{"intermediate_size": 1280, "hidden_act": "tanh_gelu", "positions": "learned", "qk_norm": false, "tie_word_embeddings": true, "init_std_qkv": 0.0266, "init_std_up": 0.0266, "init_std_down": 0.00443, "optimizer": "muon_variant", "lr_mult_o": 3.0, "lr_head": 0.00619, "max_grad_norm": 2.0, "warmup_steps": 200}
Each number is 500 + 40 x the weight over its row's rms, rounded and kept within 0 to 999. Layers, rows and columns count from 0. Numbers have three digits each. The size before them is the row's rms in percent of the matrix's.

# layer 5 attention query, 320x320, rms 0.193, rows 258-319, columns 240-319
119:497511504509419482521470454479588527590472539504478420495518529465558508507510505495476509547587493460470460511492539449517536499452484518516449513561499523514572578456570520506505528532457527558516527383529527569504502510473518471457504457
101:533430506557477416457510520474470484519523483493546603482485479381494469494492515540569458535480516526574496525511579499490465467615492457516473443475439541495521483450434471469556493556466516440505515588483525579464520447497530501504481495
098:512492521500472459523520509467493486498505511550424528500502559467487487532583501448475565493484535539518600525449511505478531522484563539499546411525504516530554466452562499511521482501501461528460488477547554464473515516457473513529614455
100:567524537480531497568456604530541557515483536521497514593548430527472478554509530505403515511484503512467415462395586496514502543490454552503536511515432449505459472480531534463483505524580550486547412462492472503493565508476483550503459528
097:521484532552505531560525501544523489529471513469486542486464406592475489563512505515527509564454489558549528544481457534553504464481481451513498525460464479537399439487544500554445517533491485519448531513503521521503605528506471494507418460
099:534436482501503474423524470573501504484520563473516511478493472517554477499510544517543473558463535488505462514537447482517511563505545481475561482440500548580447506558512577434569527483567517503486584518502524510555470491459500441462483556
110:530470518468549480494488533485485479546457429451528589512541495559490587535440531518509473508503483491436513479517500437511491443454500454506586466588529456558536579435478417528528507531508472522471458576504492486479504511557490483472511377
103:546459536463507531547470514483580550563460563448550533559446530465456512481455498511495575429487429403509544523416474472441489524569555540525484547496513583495488568534516465467537493474510532533543538484568504530524612513531469561507538468
123:543536540505504541531476464509558548550525538502496460554493512465494429519474556443540553498480556493501463461547459509524438447463487473487504502485443474490486493502468556514518542450541610542510494420594477513455551437453488534539533506
096:454489467505509508461516487523574597490470458526515511478437502509506482484558501519524538518510495466541431416493518525472503476548451525500550539452456554523524487519506543498476496501473512593496461466498493552535513510501598475459524529
095:497546471515506520478460522462480519491480518480474483526543531468499509468497494528425405471487516513522435491518475467423522520562512439478502455484546518501475438486484511499568514611511524435512515561482481444462517466415529419516473430
097:490541576496442493580550430473435531510524457483509439452483396495426478404507516520447506509503500486447458471502481530459530463539529498484470421525562530487465435533530530536531483483462518509531465479508556483484493479537531493489482366
103:534573560562525438474456448534476433467464530523521544543483497483514432442486380503544469452500498477379453536495474522469438548493555533516502494565552444541501510484472488496547458505428494484458541462477518474470500519532533505496534508
102:507459476513437601502434531533472438506529536520476478522496450485460542554449555478472496479565564480454527553545545473490532482553539501434502473496538469480477477439492441447564515497511511512518419548495537575493508530490497404427541417
106:549473480551454417528459474445497507511517512533483424523519468466472484521557510554504557497470519507528548461543597511498555487483519603478479563479549525518481503502582551491509538500476463533516538512530440444503520516477496509477536483
092:497488495486491471505503450506532559438591475529541467533482517554458503525511521510497488511469469450447488455545475468493464523465418497447504496485409480486526545463495536574566551462520498511502493485549545493481484444488507493496518580
101:368494485509496463512468476537517477513433499486447489549539553535469513541535549423557509535495458496540462557467468378537499543508518485597441465464491531494495501468473528448473422543472445561479478471450486539484530485558530531545457520
116:540522523491541506486589453519469453510465495502504536495500470492495555520441503459509499477496538514538554505592461525544418418597536459527493479474552516551501461470532458512527518483468484457443464556499496484496368499560469539483519511
104:504436546477456496480537570608496475428460478520534571495532439496472454547458466512493430372482480539514487580459541494552464496518489400550473524540540488535501526504542450459525465485443453435491484512516521507558423589501461460524537478
100:489445491511457427458510520481482501465456469406566554492429485471503448460500552521461540545523476508462528427459544486514554489525538488591512457446468521454444493527547492485548533550546571484514520484520503522493499501465491518504560542
109:499374511521548566529506460481412549530475528477458473528551491538509513488491464542521392500458475466456512472451473545415497461502517455471444510495467536465495492455520460491519428521504509501439440474525473522476435506527485508499513480
107:454483482566418539484485508485578520481539529486546481512466550452464504506490624480468536542509502466476460446497504534459470476456484443498498514471535513508525461502514531577506525511496477513519485506438613483447536496420425504536513481
106:553541579433526471502540507510515550474462534524490484554493569489514448491471456459580467508474482437501462456471483568494512496477488531422425482497502481485492461457487535463536502528537527502570459462528526497494515498541491528546537486
095:480484515494484392543485515486584476537524482503482476563497443440505432512560509493471551530512486529434539530536575490542566492573561463455540532419503410468483560543513527474545530520514521532442448464453566492481537450445489517546526525
104:490513460450571477450450462462552504525548477481530494501485454456584584452469442563431540496502521557483534568500529532576548464484512481578577533533483600544465494500550543513483563577511474546508532494516423532492470507459386457460483504
102:525512536505479480444513497496469562555478439457533518480549503519424501525463544466586419533565438484501505514540491506479543534498510478476471436484526526543587534511458541492492525458460506492530403486519483568570460475540486486415525461
094:565490462602551503549548475549510487463449457567510531550573468508512493533483508500466517450536451545507561456537445560493468568386534466484535494496534460529524443435466563506560515446483514431486537465526475539524556491521474506470539560
097:565446552520479510472518497477467499518629548522418517550518490481509597478438511482470517426519492475513497632579450445548436464486503447410477422433533478411512505502500438544491563518432505494483533542516556497510463523533480510509552481
099:518491419515558534564497431519565469456491494495496482514501447545518461425528428450510500473427489537449484487487543628538508521502498501443510480543432450547519449531549494469531519565514551552536474507536530526463502501467457453544536461
098:524450523462471449539504458594556558485618445514540534571530497545530504422540491571539533542550514523492470453518510476547509500489487566409502536532470496460421519503578542556497402525461544524474475484474517500472509441554442495499524465
096:514471560452563462507486554482527493458493499451526458501549457483485580506503518522450468432432500456498450517564468532563548504449538493490571502484527500528538537518487463514532505565552548536467488517484539516391457552539540530452502555
110:487570531528477499510500459518523490475459479454528479478508417541484544563499417468531484465512481531478489541487508535484508529504489469492564498497487459473512512514456558440500525461443531529477512520495530473501514493534467440515519538
096:517519535548518552474506556520514487411534566537493547539542482576388560467470517427508409490514478427531503476530484539471498511463515464487465441518447465534534607489493455495558490460405496580509496569525514504540481509627491452474500495
104:509552524480485528460476552450429535581518473525417450563507487563521529458536526453535479499501558547510500525481492431507500495487413536448389480444544485478476425486497472547485538476517509461490519516420545482519518458486494528530478459
100:590502478510493422519573493472499492460534443549523458486431518472536477459507493535513451490492523503514489454431496452562522441526531492511477602509449521558513528503507567484429558471496546498510429448493543523506509492502397476509518485
098:423535492503495514525565503499464522493431505520519482524453565456584537475566533631433449480494521573522496516393507565507491522498432499550459497494525471523524494478491501538537423502554494388581523502481522567480483519453455549590521559
100:542479456549500504496498562506452540484522519568554478497461509577515425517529501461547556477479462494505518513516510494521490493432505473446465553489551413420548539499446489517468519473531525508490526515450511521524490511544496495497528474
096:469530530560450468436547452451478518487562535514517492558568443442498486498542534489538466518478569523497500493545508561389476572507518568536567514507468498465502591497540432471555540463481505476493480486464512464495514536551520451455470535
097:578490480486483494578548541574480482442469545426494499485456512469507513540553528492552487412468419448472522503518544530517444515465480494546546561476521471440536508449424508475437502472441484488501475478540478449544513492480525519544508519
109:559494517507468457488457498481506549477441540453492486455432591519495514481562546539440474512445521485442575524383555505527496518476517504513454552456523494496534505501490491609449534508454506535486496530503500539521459492517509526478496558
092:525487502524481504427490459506504432526497434467565597530550473420480526525490549408512457537550477430570463408541482478492606510522519513517458501454416562501508551623546494549534495455469526540464566478548558505517486507559483509422495486
099:477488571481529496521563468473591430490557514491493496453490509501494466543499499466478486529573546524524491454513493508451511480480412558470546435481534515533542532553476518519537493457549515525571521455495484483512522447482426501517515498
099:416547495490499499498521442490485510375571481481489501578517470583546451482535504456535510458582469504484436419481552550586463481544454483506521523564446474511594518511548527541497458455539434472477566518447591476463509450507524491503481426
094:483521503483467504568452523546434554505497498486462541513542496563528546517478521408538496506472542549495481486430423475461514501507400514482546495475466517514453503540437507561557530494514448519530518505474519540473484489483596481540515527
092:570567420461512465514447495467515484530493463569442472521495452515525454494519498499511515530546533477546423561462500508491535502432524485462433525514507559469485480455503504538512524464482442483501542494492501477500494534466435443563487446
100:601471548474447514449492450540424544523453452497510532478481490441540520449478485455485502486541420551537584546517494458555510486465449468520467542502509491573504530467441514471455547493578551485489494516514506507476408460558485544457557410
093:522513500516469465476479524504476468482512496529485479531478483465529495525421534525462423464435518540464441456467502434528493522536458526430444520547456615466438497502544469514543565467440541503648524574507550519483545556550532482470548496
102:523499576528450513528508516537601540481485501534529492521532459538463492481512463524531460454522460506534413520451496547465527505465538486450573487538546519509488514489521475475532522446456558529494511451520530451462497494461492532513454563
111:474427561499508537510525505516527475474483505483478470540478496533514401503493489510506494557493479527509437537445563446479537538535477498505472504450458510525549451483456527534448518493526499436548525486528478569469556551498502484559532426
104:498498469559535511485508420514536533509509507542519545487513492513443482476451503477507560478485482452456520513539471515541494493511523502484499536507517508493486487439486541481539480489502497550454459517444544481472510512505477490460476540
095:524561461471542546572550490482550545466518525538504485537471460598556436488475501509499549512540419548506508503388479553486474545440466510492508478459462472559555555485498489511473553501470526440516452459506525543502481515517446473545471450
091:431529448507527486505478502552436446467577442494511550489421555484418430469536509507582485445464532494510416552525545576473554518517533470442480504531479445499500454578472517514501468518536516493484502478477629429458422543541581493456457551
112:471556519455518538541472444516572540485435441500562447516444602494537541518496477536470513482510523476477586517503520526497462541504517486516439512516557523515567561462503518577450439581497541491531498494525469529572524479480502530445508476
097:526505515498568554542533475518531583527489510507438562490529473461454524567483442568502568543461471537546424441571459520460474469479594541485505383487516504570535485545510482488498524505499480576426571551479541500526532488480514519567553499
095:521510473477495500451463520556478533486488488510401477539585400556484479464497485484551539465480397492483530459518503508539547495467440536491514548510462453585571518499465479503538422445453443502496505515485491514462570465453477446510464487
092:503533541480422539489437431489572483509522500477520450492466551504516463511455557463538522519541462502460483490512523451556491505509546561481516541478450479569499497479534602522458435479538573541469467452416532460516558476498544454529524437
091:465471438557490515529443526497509515454473506559533533495535567471538529487500431563431493491476479499531507502539494465491541507489595512469467493531586538493502493555560495545542525471562512491433506528532483531417482500489472406519473441
096:514437534428481512511558500497464539509434563488506486491446544555509472474483472517558509510515472523486498570473539434447525523477488480492483543519502524539500495504489439515495516427539510568462492516545493516556550486495482458509480443
101:510519551495491485484477441542470526497447514516493436587545479527506465544535510499502504391488456460532495481471437555499522495462461508505531500503472525521458492536506422418563442520485502498484520470534545458485480535476522447468515548
089:511596496455559467480530483464494474528474528454512502560495558544524532515506468574490425484546472458526457484507462484504453425512495486516543402555518473529512478532471446483493512478482519557539517536509492531424517522501496567494477529
098:429548449591528515428393471549477484468492486430519492408523416524459550494469510449480509488519504485515495505540520539533512472534562437517534495497551536507546486517537533455527590483466507473466512486428458533427506493499490502554526501
103:513490508564408482469509506586463481499524569452477505583465507593522508503545567493491554479493537472571473460492496421466533557405436544410504513547477485456529476526469444525451467430491487495463541533413505458577504436445533559489539558